Part of a small language model's weights: 6 heads of 32 (3 for keys and values), learned residual scales.
Each number is 500 + 50 x the weight over its row's rms, rounded and kept within 0 to 999. Layers, rows and columns count from 0. Numbers have three digits each. The size before them is the row's rms in percent of the matrix's.

# layer 3 MLP down (transposed), 576x192, rms 0.0691, rows 193-398, columns 0-31
091:445543646418462595521407397480546584561505510482553424507630488457572464539563540477386461554490
100:529525475459476562492531525555562481578483538564493513594516558513483568505416483432528576544400
103:424442398552558397496493493414486521547502495518468554508554478506479528492531437467487521557436
113:507521598525536507498449469478492483462421564471445461481517469476573547543464546501463484469526
107:491401526489531618462498487506435502489550570527571474559560552473454541564534435473617542511475
126:532456446475461481466494516520496505497522521503527563558572526427444520432541474536467537443399
110:579521512523560505519496487456517505481508526504503490563460455539569513468520543363453439506494
026:467478475469514447504480486510505545473498492502509449558480501553547466472438536506599422455483
100:466527531532501599508511458451551419480465457426484557517533486460560544497524504428472594473434
109:510495518475492544534469522497530490541490454436480516435517480521477447483538501490519421545522
095:489420516469533514530520558480479495528525591554527390477595450503572434555635511438464495471581
112:518495499460432506471536466464513503435516331386427551494604581494508547484529494470508515361442
096:486472452537513450573511504511445504424509494499544394471525502509459458506510482450478500424537
091:457521603443509541472461518465507559582481462441504550526513417489502499516457486466489484550431
088:413528606464459514494458503493505454500549556456494520528549442481639556540476438443515558579421
091:441565536470435594643546437465550458525474502501475514499525553516470538600577545512493541445399
125:504492586461492587515530535508447503524445550502426467547520492556503424466439535513520533471561
095:459514583465447525490504469427497509528443498525437530470581478508452550494667498466499492514494
095:465520482511483467507467531508500504561461439498505512540534456467556455544385489526629527500549
088:482520558622402633574555466595564408444540457514494493563559527485512420528538513500455474468472
082:547549500488475549478487527494630533534465508563500525547512476513560511533452484467486500491460
091:449446421498558479578424549484435524471552484445503414503552510562553540390470609578482491552470
133:479472497528477502497509474492545484482546479390477543519476461449475590505443525388355565555547
094:497477594508446578516503514475456487460554494513473440488462450486411527480495520487522621522545
088:441419493479546399566421605443441512507401538523514472453532452596532425516549429538494571442441
117:535467506498478485483463491560462509556416452495413515479519445500415521497435453561540463504561
095:451514594512544456524420536465438503492482442529476444518502457534505462466439477507534488498498
022:510546555498493467470505512486514465500423602496412547497490564517534494593587584521546590510632
092:437474594450520530467510549534503464589535443579504532582516550472541548600486484476449556540515
094:429483629471518380513474475541462484489528409476491501527523477575532489514427439541522524497391
118:447564508471481522538440488496642552468567522534559514490510530431500531577422477528557437559499
092:418551576473478571603463495485531421568464495473550531456444425531495512519497407409524487441546
093:522528487457429500556528436509561512513568496564693464465459453471481508477595567529434554448430
107:427505633498536518578464527398496518450565524447530503508561552568464559508593451494579509451485
088:329551604422429550536466494461597504474527528531448475537540441501461446483436645541465488420586
111:472493532434492538545437467499496496511531499549474524554506489542494519470397450468477508427484
093:437477628502475575483458496542451495556514498521524477452488442544553442522403510428462522606543
103:455490523454518516569447495473502489539594412608491446514554500425549486496457540444626444482517
116:423548562453456521496461468479505534458542462590521394493560533467534551507501503521499468449480
099:443480619551451560501533511521520450544473479499456550627639549474518537489612474479507559481481
101:503421553446500500464537493467431542510512503530503498490505496520571589440473613547466566419573
100:382448494478515480542522503437458491496553517552527393447527454517488480467529469559458515558468
111:447491486493530499582493477525424465457495515510503440458499529473504435515481443608559524533539
101:419486561425540481492529547404465520577552451489551515517630442500548541511537588447556538536421
094:457478529545542443539484515421493506411490538485484473490470581456459542419536568477500585527534
118:453464569517511434504495502507506477484597447480579534573465406516500510501425479460569399525389
084:403517554423481541614456495424486493515557518571520352527542545509568471510476464520527549432526
124:531480491485520430441523570444479564565571466403475499549494539374495581537389533512554447395539
105:421477521471585558573421498445484488464516530568512438457588493487517447530559435527473548533503
103:412492549480470494513458482480514559401523502631509535342509421479498551536530465434512537460529
111:565540536513509589465487504508514513469427527436533477518498410521631478536489568431503509493516
094:449482529536531507623522415459473435552516524360607513549498454500499509459463517441459532521476
107:477437565473468581560546452496523459437534496506542507493506488403513594430572478514543497571576
082:472472464542543512550432515490479487514497603480525418498370390485498491522397457527528545483500
120:532479435535517538517511467446561479471547509462477519497437497434495454513457464510530494486510
087:598506521464532502578461527434495526414474500504451469453534503416473499612514554525490527575534
089:519436589457491529561480514497436538377500439519465446455488536523455476544587496407511498461536
105:486420538508511568509493464474430476527494607411526419541600474502531604472405473570487577503546
095:554513487498468547546504505511458458507478461504536401475486506459518510550529476605515517470645
100:538492574547495591524426526445511532531493462504518519582535475561534537427456592456467438496530
114:466501538474480636499402537489598490504470460529487519554458552528516435475440565543445508462514
092:409477466491537533595474490457473469465518489555513431555596570530496450470503538484516509517437
121:512521498509496461390500513480473511453509439530527494526521591587496535437505565565506472563455
115:454514496509533494476508504470531512471527510528601501480434551532571528509473527480522502512407
025:486586588433507572538461406457523427555516480537463529562569523519450461451556492463492440423474
113:399529632477476534599461464444589509474479477435512522559531580490424437626523478502498439589440
113:579562576560522532542482474519505485447481489505452485535512459574565454512485485427427479461534
118:495405450452534439616496540447413492455536534500553408520541478500492460534482532499487502534534
090:446487436468557449753419532472502485544476547471512507509415566642527494461471549439503515447504
103:498558515523415578488565464497525499557522520500555488515586477510486575502540507468500469428460
088:444439424417535498539384604514506607486474434545568484553493412523515482516412468451542443573503
086:482483549468482553440498555523577548496582488625479553542442479534538514530546532402511534451465
088:498464435477548458588421555473437609440471513371509489538459495468476470446463430354557510473434
028:502503561482443525583458524411480465433458488509524415617578487553484411464386486526559513398506
087:503570495605490532556608417546512379548566540496453496565482524524505524514598417502525474504414
089:478493615522495522547481506460508420553536554498475540570486491526511503540554525517516571560487
015:439535470489447531590393460495481461493466542453481434463549524520456513583508619501526594415491
113:495472540510542534499491541595463452550405407501554438508506511511481434480510497451519480484483
127:557500585531497543495472487512530503511497446567499497544364415495478513440401564587545432485475
095:406513518499531509633492500470500478472465602517600438550553489485520522542493511467436556537612
098:583473497500436583457508508500530476504523547545534502568468580412470626557568610521501541492537
102:502492542463492537508483511477494526503463494483466490485549461608503402559518522439493546456535
107:524501500532525424610492514545543548591482527535500490503489504512454462531524457679558551575476
088:381484549441544481587430557437467548457525551477499513421497512482531522532528495602468507520542
093:465584554541389629497519434537572451451479545524453461542535543488489604545496526544459494501495
095:421419540512546574486497527501558454497550465402602564551541484508595444420455490490533477523562
097:504561589608399669545630350550535313509485488482503536538458432460477465490544506483456543419521
097:460539575467432575566478482434477471420520518519419515514514517542497564507498492503522478495494
045:491567539526463527472472402519571482463488444580539561485411483529544523456483430439515456526529
089:500513494512476586485467498613608470520542556500471459517638444524580529583457499484503514566502
091:480558593593518521575547411497513362473502482510493601546460489523510448501475510438492476453405
099:420559598503488531597527426388509437552522435480509624540516505600540502552492484498543463543478
074:466503588478525497502469527483536546499534498470504486578495591496483385565500423489491518499339
119:585469527530524564417550486470452484528491551439540470575578456493500625513501480532589518484557
130:529501453514514529473453469530498504467563499516493537474395470580585498532382495432526518532461
046:530516523487446536491491462599534480493448501420520524609572537503570593437486532539476544470476
114:481530516482488476536519479429502497468515510447505552501471474491511516444483455466498459480581
044:444498487525441549518539464511584471454515445504487442546500510434553522458439447499585484528586
089:445533575499510524609429503552538457567427482518460496540434510588480436496424444503500492519416
102:439502580473501527514501434451530470473462547471537480635547604543458504476484384474536600510431
110:433529554466469564463523514466558455535481556562472452515573459483563482569545486524474495447454
086:480529603493499548512494480453570471533528431525496507556544461481534465579484466526525487493540
084:377395507462592481580503448409467559519506492428395505540563552433525504543550512491534590534431
103:487565508427472586542403494546579520532466507562401471577456552601511538496443432498498478476437
109:497479548522548450466526501487411563467580425515554525621572556623587512508545488545511454495452
097:434505612489554473579539457455493456518502484501520554501507492480524462431518545534510461551485
088:465495527434539465630474487324488518541570509424469561576545511408559591511543534496479457455458
098:458533525569487474542487499407538489471534473472586488535519475410562511485563520559460584599470
131:482542582501520503515523471491519471510425445466517498546557459540563411431509506520524458477562
091:514469425406543453531450519422464619427542472420546413500551532500406623498403467439531486463454
111:528459477539534486419511610506537549489469553488494559591514490452471536495395496514477412502431
092:492557504441447474434505437503597494518449518527474436545557441504487562488489534451466505499472
103:467502517544503548553465464460502482499481504478422550602522486442503468521591454390480534457473
097:487459397433501475565439505494535555439447438478438537519526566405492625506502441411563504515416
110:408492488433532491570447470479507469447505601470499520496547557565594594519466532498414515457463
092:482560542563472518581512413393563424475477408520491557516508599482503506499473494444480472468370
097:522448510460532476553450532481538471552505588526467446525466527454478533511484521536651531510560
123:497582568434424608525423476530598495478466506473501439504488510593604509565489487567537545505481
094:323414465442636466595435461345411518405525532450568488562546549484582469515459509538474522451463
131:484516486512474453513491447499515554483397495581445458473500437425490494447439492452517466558498
102:438497503558512502563455485387489542515537529588539479519476465491481452531402527454541521485584
110:535535500549496547566529445515477399495513496523586483498484549506540538487486501538460447457513
126:500493575532539476550631438517464367536527506555499498510504474534551452541601516567536487422480
098:498472385469522488574515486407394533507426445483538534565573534555531483507495466520509471467473
084:509471440443493520480445602454438516510489560553564514589577536529601480478412485525582439511496
111:476430466448505505564490531463390538455471511520598495478544472424501549505431515617563498444529
112:605502521554496512563446441554536516470521572484513459536466475478536447532515566507486540498527
098:511474435501543451506489506483433487501472462524580484527499479500501507478422509485581533462526
117:508447557500487552482515567519535550383593531550522483506525479526490486497514573419434478570489
106:531501543465554553556504476431489510481502504432518501544586521446522601504497481417417433568478
117:579509488529495490488469518508436486387491483418551504504511490609482487570463538510499522471463
101:456421499474585495621450451459524522437452371521521469550506550483464484432405491440544535495387
196:517598567569465566577518409538624405489580461467430565536539469521542517454405485512485390481498
123:481499552450517565544456498485498522537524498420509530572511455532478419529376449514500483450504
108:568497481499472429403502484509394548490417516456545486404402528476518593496530463574472569558586
115:502433557431468545519469505470461489420506567511491490425492469484370532521570442424465514501511
120:433543605562479499564560449471501462476478528542576494586478539580514537437558435487428490441498
084:472571542651442566633637413533614340584520453519499523503475445508535450471531545429500564442504
100:509511540430494583514481482502510509576492578513445517470571514455456627590518513546518544562488
090:464541527460466543558442525507499494561426529458537525464516451507487479516483486566582620541461
085:376561512431555467673525445442546517513490517492498461508488458513533431544496517493535543393447
098:448480473473524522489417530429442543437474535481561389456527527462564440448532545399534448471614
095:486516524504481497556486453468543496513537404492444497429502509544459525494442468464440499549526
099:539448463489513505461546572487441507546450504521590548547492499474538552475485506578572507426600
119:453470490472550562506458525532510516498479524528558518424437556463549511498508523541533540489483
103:465474512509476515592504499499489481517480440487458512485599523523477551603483479465487533582508
075:486467526500513527500434504483595515372453494503555460505536510533529504394452412503628436496518
093:420507591489539466635477430402485479467476588550464430469470567456492564531595556475498522486457
098:537414478504510483517531499573448484502505408519483504508566553468498382483565406358538541464479
109:477503556520530494582489437441519418434515509521506441496560573503550547447466489476417506527463
095:431540521542478587533479473439581498470453416546505493485505497432524533573439469499541500537437
104:430482598459479597571485439495575460462492529457491493520559519420447502486532526477482649576455
087:498564602570406623584626339532576296487472511452504544498501417479466387412536537513482528435525
102:442500466533557505592484489470470460537414542538528393434394509480506588481563532546480588493485
110:415470572474509557519419482463520517498539495566494511522427458504570492461446443423599469450574
122:492479515612559538564494551424461424473505485530540515540483506538450574587577479403559487504454
081:417526596433512503601464484446470507540588514509544423492504416455517570539509507467544547504509
089:533533528491444571529486549535521512516532425469592509492571394476524522486473581465496556502560
097:480485451456581437620481476440450468538466583521535386498453511468581479531556506412460541398557
091:461531497455502502520441482495594573431462488424513463547553488477425414552578487481441516518488
083:447534504635473482565615444566553347545504483515464473521487476547500442497505442524496473470531
111:489482484429506550591453508410472522514457483494490405577555607498543555430567567510457457489550
090:372440466432623447641420513395444559392488469529490498529484457490496507588467559460544566505494
048:468464536380541566550454456467507541535535379466518481619510484480421532479410550430496532477477
101:510495488467505486519488535470518520558520383478479569528492616490425561520569518514579595488523
058:468520524532543472543480510489558491605612469473547591485535448480543431530552526494500375557452
103:429581615504474551553481370431502410467461475491477401495501413485417529511556447519469537455612
092:541470478488461507513570490473455485521508543440534548485555491550443462541492533431403421456493
078:561541514526450574528556456536540434477475629405566433508499473519535477493557490594422565477455
086:510468454454517469695445581430431534473485454569488549507419470441554487582415525485530516444471
115:543525463532501500485466446465534525370561435482476500492494522457450489540470483497449488565382
113:522487491475435539484428536522584545490577561596479471467497530514491502526532451541502438552555
099:321453558454555534571439459349479518472487445478544512521519518456564520533572544534514483475470
105:524544561482467509492471469521515492485536444488441477464552563629458474528493558454503365500497
049:487437478527516514585479502531488531466510518493528512482473468524474491446440513404400568442492
020:461501539480515524567517452521460401459442463532554489443484439508486516459432506508559470504443
086:373439558463558423687462408454443513470453516540418446487494397521497564510503509480461605521475
078:446476479455569484661386526411518559547517505512471466491502451386556484510490580475504531516455
086:535502531511532513515504466491510455630552485444509459574462529547530458402520466463423488514448
119:483519577481535449514511506486513477506436500545426489600453439582564483481478580573555461483488
031:429433532497518416518506505338465450515447449522477506429479491468510510502656519539442522397430
100:381560554448483511568408487424558513567534468445436530507579533524488453516491412524519444568478
093:461426542495487561475481519576504476508488539495420530485600547569556478474524462451512543560467
102:474621572560465529523517436465561435447551483497502490501476466422522516469517487594496508590601
092:426573515458426595519482486516679473542480483416423538449517522530496566503591591499431578525472
102:448531607521521532556408435419521511473564504503546545448523584426589592538478515438509567515454
126:516449415519561433520540501463408475459554574450467486424537555510474416506468496633470538424559
100:448474502484543550545542501425385475479481545481505523507567504510415439488459487528411511390547
079:468528496490458512574496473510547459528512475480487504579469502409487458546495495510488506468557
115:483489505464547529525492500485478467571499564465458579516607562530511487378500450485520467495528
101:434505490442556432616434502451480564548432643594571431436483539545540498594574451497505506445564
094:471514547455468481536420531532542545416552444482393497485525469550600473574508515428538468517473
112:407412605407560472585452564410466514563564454460567394583385436513481533420535561514485408535565
112:530433495485518555538515549405517508556474505411432450536545421447530457522463504510478423510602
104:515512476505532486543432496562461455538499472557451539525447420494508533577457502472415502519524
100:566561557566475480465492447530577490452518425447410489486502476578496475480541577521492531471500
117:428529582405411507479421514468608540534574512468490516581556532515481510529516512471520412483491
098:437460485505519533522488531419500531431487455532530546438478401453609501425478461439568520481496
099:397487543445601471662402496450520509472482486499505564543480486529541463452447470532519445478436
104:449601595488434542522504445526593499429540514542470572493530614480628517542484530509468519466507
088:394486549466565488548491548450515482525483462522494537453461428504511533391478611411418576462520
100:528482531538399566473564490512547494530476540502530502500530492551519530551530507494478473473583
104:481547552443441520497409564534541542537460526546518516476464482520509504554476566532530606561455
116:448472459484511529616484504471480501525548521502474497547560574479512520474535541421491512513555
095:321433423469567466566451483379509470523420493504488596476492508478523598477483479455537553522481
098:493506492446511418582463490392497508526596448442527609596604525516565506539446453453511459480524
# layer 3 MLP up, 576x192, rms 0.0731, rows 194-398, columns 0-31
097:563494491556402457487536549523524453545487427397467481495521368464514466536526464501494457529514
104:534404622534493612436535668519382553581566531488501593463436438565489471542545532443421500480520
107:582464428509547434456491485611509534557485561480518561495506404418501530542498503441455506524553
103:554458493514497514434524538495519524491512554486462474514502483491401455454465377479471406424528
117:584463502513523485470481563581492489529561583475601520385439466444497525493513490406480473526624
114:608520415574496481419520498496399559504494486471454555414359494454521523470471495482464478543484
033:543522427524509462393594528583537474593509446473533607456465470492475441435460507537466506546553
098:645544472469443504412523483560509443565504530458530512567448439482571515461545427589507437491501
107:491508531504436512449631505565517489478468544541465526482546424492464415457412466547522479487463
095:493519479562477493485576567555515533511433483512491498529415474499513514402423486497526554564569
105:534560502538512511378547532595529502519403406376480573470519418404418483481523421515563485498599
104:560483574506521488463525468535515508501462572436494521482437448512394539476495406463486534559466
100:564445399472520397513510477521452443536516414465603501457427514517484463524505537450416486553529
100:530441412569461496477508462509528523563479497511492628471434408517501507414534527510525506571521
096:546502481570474592513663525566552402522504507427469517425438434456516475481470523514426497495520
109:582443498544426502456601521561503538576515479457489536506391489468482477381508487480495525528565
102:499431456560548480471505479560510472501527560551516562482379519545490446433420539510500421559543
096:516446485563458551441540475501458425516513564501542543484443510445552562530583470533521489600498
098:515458497537499458484503500495492527595518490416568490414496525446442471420538469584490513464517
091:512477554560556441451542511532504521480522557405560562441473474408477459475486449551429458588529
098:564514520477479582496476515488554583519461556435525564455460488462493514477548474500425552516489
123:499469500542423455462598503543500572566533369422521492519436443418473483490404457429413520547568
097:595541506523497443447544579516426533558495492385513595455437452402411560527560523459432482535469
095:524441482481449436442551518475410520578547526547496509459426411499433513537502405590521449575515
112:517479423514480539404552479506507571482485490586573567456489505420475499519491504513448508496516
101:602445404573531518464498496487437556514601538438509541400439494402477485576516476446441481537504
028:509520503558417508366578543626488520556498504498484532468466450475449477470510371525428412549512
097:521501604533495465474619452499493471635498432509506554468424536484461497525577449552396455577483
098:570434482534452524457531629507475465555511526423605494431477530431465466588475494519463507514532
115:513417569614474500378578522511519458494589537462490506507505462483509517475478488547533538512545
096:502429477529519489458525474535418543488520488510417532539538586545499467445456486446516571516531
102:524456444553525525489506485615504539478609457503519495599477521505464336446395543567536500488583
105:533514571532502499458558522493465476529535538508447547443424452476455484472517516475546347552468
093:579413402562518576451618493531460391519549492476481496547420599491511499527534593478434571426447
106:544535437570500403450526529504455471519547540514480533410451455471551547471439419547513481501531
088:614483441512469481425532540544444481513550511513453659481459477518461457455433389516408505517505
101:536565439536482529483534488566534544472573544462611575501483509442499482505525416456478392500506
115:511504501494454472409516504543464566530556490511490510503493469430510485484427445508490575606521
099:526510570568445461460547495509553443537548459511498579488509524454571525457410529501511549552526
105:589525486482377527444479557501486536562523478358445538540487490521450565425575459474442560490478
105:558465520472442505450542487512469577486589470502519489527468400592443421506496561428464408441540
106:536484397546449503433525487557436492491442497413637449455482515560483458526561483480476491545567
102:558546508453419564418511594532531484560476515401444457509542425502438534533595428553549464471498
104:564562482434499520458486532509542513482506484516493543395433522491433403592522431488481441498471
114:548382498513475488471555480525536531497529492553522497414425515448522371441460474464499481555518
092:557484488551437439375588543563474507533555501466516505504432514471494471466524483538430507562550
124:566518521538500525456542639510503571470557456497525570473487526502311503512484462463474438438490
099:509495548629467442468510549551515489481527561513523498496418466538571497554542467431467517447569
105:538447462519481546465577563503506512481442470453579428451534420553486471519450428351512493498508
112:513500441573526429457495509543428566482527497435522517358474471498476492497466433509503456457562
098:537503577598456518529483529589523506509579378447477498553477570478411532476458375517455505524565
105:539455469478503493464537467589520537542452446478431513498391481495388508484586449556443496508511
082:565565516550371491387657484616546520504583463482548596468474451506482471479444366508531467569558
114:573463412500492478453489516543602576502465486457565528468514541458472387521426538418408480463483
096:562471459511499480491567440548577517556485553419482472542497492477451407483539497512405524595547
098:515493445559534499493478480505485523605496443485516490495504394468549532454481525436477510502476
107:620556514495448624483529514527547536489622547485441567519570528461461455456526390554463514492537
101:517542522499488560437472490566579526503608529482475511563536488532322500432508437419473506586462
098:543492498569441527469638508505583453550462424464475539479520536513352445451511492581478540415518
112:531502508572452489449554535515511535506394517452468504495541554533513550496533472581490566506626
097:598516502493504570448608635512460469536538536482519564439473437451478504411473417546431521537394
109:522443493524546389424539459578463458548489517568474485514401440511471493482510560439492537552550
110:540535545512449494456515497585561541592553477509520516465516465448479472475496441456471489475500
035:549438439553465461385568607597485537554445429546555527408411473493415433444472456492533484633594
107:566476526562470424431518501553571534542602471497516650458445466522454419550537533556436459510517
113:553519493525495389451474528549414574532559504442534571411472433442432531508461422498504467517541
102:582454453474422554480593537537510543615491511476471520549449561529457509451460482449476495565603
096:543522523459514535466512573485450472488528526471551556531453483497525548539441477477468529501454
101:570468510490482423381498559507505525536540530497570467492458511591552541416492409393468467547411
097:551442461443488529484500612518523534552472509468487465563478497502432500478460498447451491487542
090:636463403550426499381584531570485525526486474456507501446442447511507440472491419571499467591530
097:555502485520439579487613570494508501509388401390538475442480531461529528538445500483539413560537
038:563492483551416543398572533598475565505503487475540481420505499468395531549472463489465436528526
092:524445497431445487483515502474512516477426430506472566404527528472407401449418599521528546549608
093:564535459554486500422554478550533464606579533585611537495480530483520527465437507413413502495549
021:584472431494462479402584567599519565527564515511524572450463416457386455437492445532440469556582
104:511544563521493518450586451512474439500536576482540473532485387475522506490526509525545442510479
112:542432533545457503390560552464456502540490518479586479557488419466555510490502538497538478551557
093:583481459620506476450585474523480501450479472485516565484519503441504490453422488501495541463424
099:591493415446567516426486483542522521501440563496519543455411479442460482453450464616402479440462
106:577524446506425493449507486557498532494560441468560485453462495423541554446459444597499417548494
101:494491507512428540330557456519468507572565556587503534434434447457427496447595498534486489538510
097:606487390527469486441491516522529578479606446459409552450496477413451452476431486436471518517489
101:515494505547494434456520563527550497507524442476499566471533445484464526525562545559606538641619
098:554563491510443455460599510558517450558544553437524520469493521478460465547526457437499498494519
098:544363419396555400427431662487422709526533531473480494435490517523510499475454472561540451551486
103:542516438493432414448519533534496501528510560528487609429408482496531444522478501572430463536551
061:610488464589445451396562543601536517471523512469493505429476459459422467546447415523447509495579
096:609532471521401583443569476504487406513494549445526520471450442423451425435522482526513503540521
101:488411519542495473419525552535475541467523499580572449449466522528556443546478543428495574564526
103:509463566592442449441550510531475438454524492533485575450496391486538471510474511485564520558562
074:541489462517406498403557575627495525554507563497526516486446435505418435507510468468491462530506
111:567527426561517556416559522481432534506511564514520603499427465438400462493564460542467448534437
114:546476426550372503455604475603507524462486488430612522475475490474475437496426431448411438516463
053:617477477589443503425603530600532541501382514513537555500371455486401468473459374529487442510520
108:559501503577433416471541458507427479432427510499570503495442447512495536477515406451498464478491
036:561518521528454482410610563586526509543548490423496610431487422450447484470466451458411451573540
096:597535460510375561462506497593526574508476397428502491585554483574526490445568457556496413509568
103:534472587612424568473518524532535518495484465443589484445496585547475479546557500569498532512688
101:517541526660485584493614479575525406587450501428520523497478423522496453384487464497547488476513
086:549512466469518432388530580530432581560483585421473563452460443423506520425458431455445439559577
092:527432554461525470453473615544497546492512550428577569544500477487472408499539484548470584634641
106:573473421510445533461503501575534573570524431420516528480527427551545539499477378553562460561600
105:535508456510547477458512500496392579545544476421617477432445551444471493527505492477468464526557
100:584503530560437521421572528549498504519562526521467587425441479467426478383466520513502422484497
097:530451422513525430470482567539439520487476547444447516537521504382472433600522508548464519529484
105:568494417507508495464529510543505491521536574534478547467427538523485537436539490462516494432487
119:530471499510538480420546531562444490532516535551568521494470491465517450430446505540477488500575
097:543456512468510505473554528519468549437541542474609515420510490417454467484562548487491485469510
103:603537459524462492439513512545484530532554465464614483420496463504453428431480534470535422578573
098:557522472611534528494551457520538477430533550491587502468431532542481446422451504453403387407523
102:566516464533444487470519485580477522539541500414486499416477439453525507615419496471407565564619
095:560433538531447524470548616591496509506529509516571567522502521544425463475431462474502512535494
105:577468553572497532440516553653542471505482485453544477429530529460482535494509514481465540445530
098:530597460560427518417563473452592447551418475485489527446492471402493523504445431564430458573522
105:558468435558538421423481506501520565509487566436455552389443525439426523456464511571462462511512
117:575482389506471455465476494637504543549485414440565508506513464528541489513467457543551400543572
095:626622569571338555461577482603620470449462459491516529531484474568468492505516485452407470550525
125:600475448532483574477529492610494460605546607480491568425489570455567474563577533450441523493589
105:520487487545427444387465516538478572530570455418588481477487488394436419507494423540462473487531
106:508603453575485466389519499514477499574434354484547526546472543491549559432476547488525480534499
116:497493484479505352411515521563516564532539495532502489531496450424538367539465491528553487605510
095:556482461560406482422646559665464513565553486526483563548450450466560530486497429576460493522519
083:621553458487484504409574541627484503533562518433550564504445490472485497498425448517543560545561
107:565439604477422583434559616573445546514499579445520592505484535478541498442380444507530512533538
106:597453465457530520427491534579507593480513499493515550534536561506410429476466369545461483549547
102:612552465567454452439532610546496497546461511475588489451439497545501508488428415452490474525535
111:495429468542498432457535484511532488417507403534581493477462513543434453524480472484537494600517
105:532485519569423558472586490579482579474502557409587525570514408508495519538530442544425509425527
111:593517480580522471403556558603445450478476499360617439448411492555508400579470444517400542486569
099:592461499453475516474488562497449517485434471565590497490484528497484521512504533534400561513491
129:531544458499479538420565450593518576511407379536490553493420461492418361445415484494540495467500
107:580455457546477598439509605584540495506429497468533479540476466528457442455423426525465517500573
097:598477504552485500390521493558500499564543458538478613434543472432419522418472459494502524485556
108:527471543517501554466533576488529556573530470574532429516501457514466555451471423444490469490560
112:572515438532485479419515504543497511580478415497519588468421447470522463460552555468500439512575
089:537443531466489475451476552517457611449446568532589452521571516508452552555561464478502448529501
096:533490439573492475427557533572495575444535495450500634452515473535418485479438458460575485528553
094:548438439496471465478491579594509514428444484457484488503530525546486362463539457537516435462573
093:546431508465482458441508564581482505567494474481497576502550492477451425481530538408403549554578
094:491453430479442471439549558524539537501457475537522448452549557413429460496455464494532414501506
097:544465517535433520418590486515555607643501492461525517540492466515482511576561381497510443531517
096:604458562445442549435519584526521539464504551438508576525513457406496483519533456535480447507592
110:554543475528410490472528464581533478604530545482533534454487437459435464530546507509394472516592
099:554469507513446466483559485527475499468471482499544534497426433501507491344468449557408544590477
067:575536526598443554338631499611548495551542505469510616409438424459474453450498470484518432526548
091:570461520475466466433554522490464562579523492515455587420476488557541505476397556534456489585457
105:525530480563515497448538520484495580540482487446599475435533477538523539393480443578485446480517
108:542481453504479482473508433572502516525560515523541561519468466462509463551434516475524530519584
100:575497481673459526456544472534513483586510544417574590379441431517532507467477424567470524495496
105:527433431551493519461521507501457515559571552530494485473504363400535506524488491537490536562534
094:517399434449512399468443661523419658565575491562490487539467560488538552547484426511491467517489
106:495440473556525462470479554518468471597455470403551430549477469514481426481461508476538506469635
113:562476516559495501451520525515469533488537440454439491474527550500364500550491417540512531480509
108:547465534627423471418650571529536506535556510446481547524476502577570524533445555463599498529494
095:529516356510470497478475487487470519502443515544437528428479461510520501459476409507442448548447
081:565568486549463493388645567594511559555541464459451611471448390562453524504382452497463539567565
101:516497499474480546444543548613481467507513521442541594481471475498481535571494492398514478502555
094:567462499570490542473581514598474475466568557563501505459487478459392489501544482531483488428582
089:564484419455488503482456474456412580517441517506536532520516558468431528486492544512522535521521
109:504522490536492475438507497543508538508512498544430477513446537489497447538435538440517529494457
091:549595533636484553489657491626576426483507529484449591493469494407521485450549462559430430490456
048:588513484527468462391540598613475566556534531422542545466450475476466396506490430531477446540621
100:514491510581520410422549485518562468433545482500476521513497455507418519500464535450479475459532
069:596476498625462502375617535605487535539511463476503549449483460476433476526528430501486503517563
102:610504438475462452413489530622472550522519461534553464535459469513513582544447506601555509488582
092:578458504529456538499600529594534500556542540525450542400418560485472491527465475587553532489488
084:598459444561426484397688523595525521509550518394517601418436516484456427461493419521480520504554
092:600544460501455415517560526493547601512498579466432504555550466353496476587448530547505484605492
108:506440435565373558424503471567566521438524514540492505416462517565457468564517480478451448484509
111:566465475583503526434541554483488455569599586536595479468467459532436512462422481546468465423481
102:590434501531518450431543529510459503525523487457504532426503477524473593477485509478511478588500
105:518489520518418485424538499550502501589474452507510511542494478490533563502399434523513486464541
051:606567538563435528415649565564526553549456519446506507432464460444426469511498483544484420547565
028:566456528590410466424531549618488588572525479474508537438460382468446463495505436476444511514606
096:575414542487518556454558665520496562537495425559488618531552534498382499508502438547514490506583
091:525444422516492535446530515533426528470472489408619470495447509505461496543434455454501446547486
091:540487423487509465404535558603472541555470454466509559476473454479438459563495471551488463543625
109:614439383534484476421511517540442583566501520505538494554465457447478511517500542506502460493548
042:566517451547397500399588596616540542559502484453559534499463466497391394501473487498451465561592
102:526533557562442582431596520585518484483507514529520493524506513531499447532435449523512540494559
097:499459513521450449451518455545524514493463487589436542477473440507490482421617455491525602590575
105:579580431477542447448482492514490488505530486541498525432459496509404504468464464468489474502522
100:576532573552438477449509568535515511494544443536571509436532529506413421595559518503446455482583
106:500476531514504463421528447518463480514521376474473563483585463452447448446457484577442441546559
114:542411421530443448405521543536470563486466458481475511343407475510492490480458486498419555498533
104:573511389505490503439567507564470527570516507377479506426464495465487581554507483672540586547544
090:597516496642414546404660513622527518516474463448460601480477418540467405511604458576480465508534
109:533445541534485497390596498551459493567556576448532470542525467473469578550471454584558582528491
098:570476484488493405484543533658500551482505494493516542473537443430524473462474530426512437577542
101:506508505535428526494544513494491484512586522474509517504497451572493535362490443442478399529542
110:539487437481460481433538540545515511491562570551475581438483495512484509461442446506355441499477
107:531489524560515466438486489569531509496498506481514526481460495518525395445565505530545502614554
108:569514499568454520413492571556436530564516511465592515442460484446425501532395448511499525471508
094:620521419531518525454508497539464557512495386432488573538479522528426427446396406468501500514497
116:534551482569449530412530496558510575515400455515413554478488502444381476463467480487513461542480
103:590405442575459539480544491520562512495481584404422579412392499443433467466445447468423414464556
100:562542465540508494461530626529423504564540454415529534503529463542521444473558488523505532467486
098:559477436513454546417540531560488556478430452533448488442479470469356429476512451487387565413506
098:591458413526502461493524521528489564526467446523545522565408538477467420549452437391510482515497
106:542499465534513448465584479601488461447514522530536515498435507434499436536495486487507459487588
100:558483533512458486484490511632509505537487413339526602512500488497529469445493462499561545444544
103:591469484551479500450576617580490459534607516527560443422450445517505399502582494408533486531624
099:598537454528365476457588464588591511469570535514471469379516540443423502464534513469470525470562
102:568450466586421551473550592559501473529560558438447521434476510559564498542545449482462515543519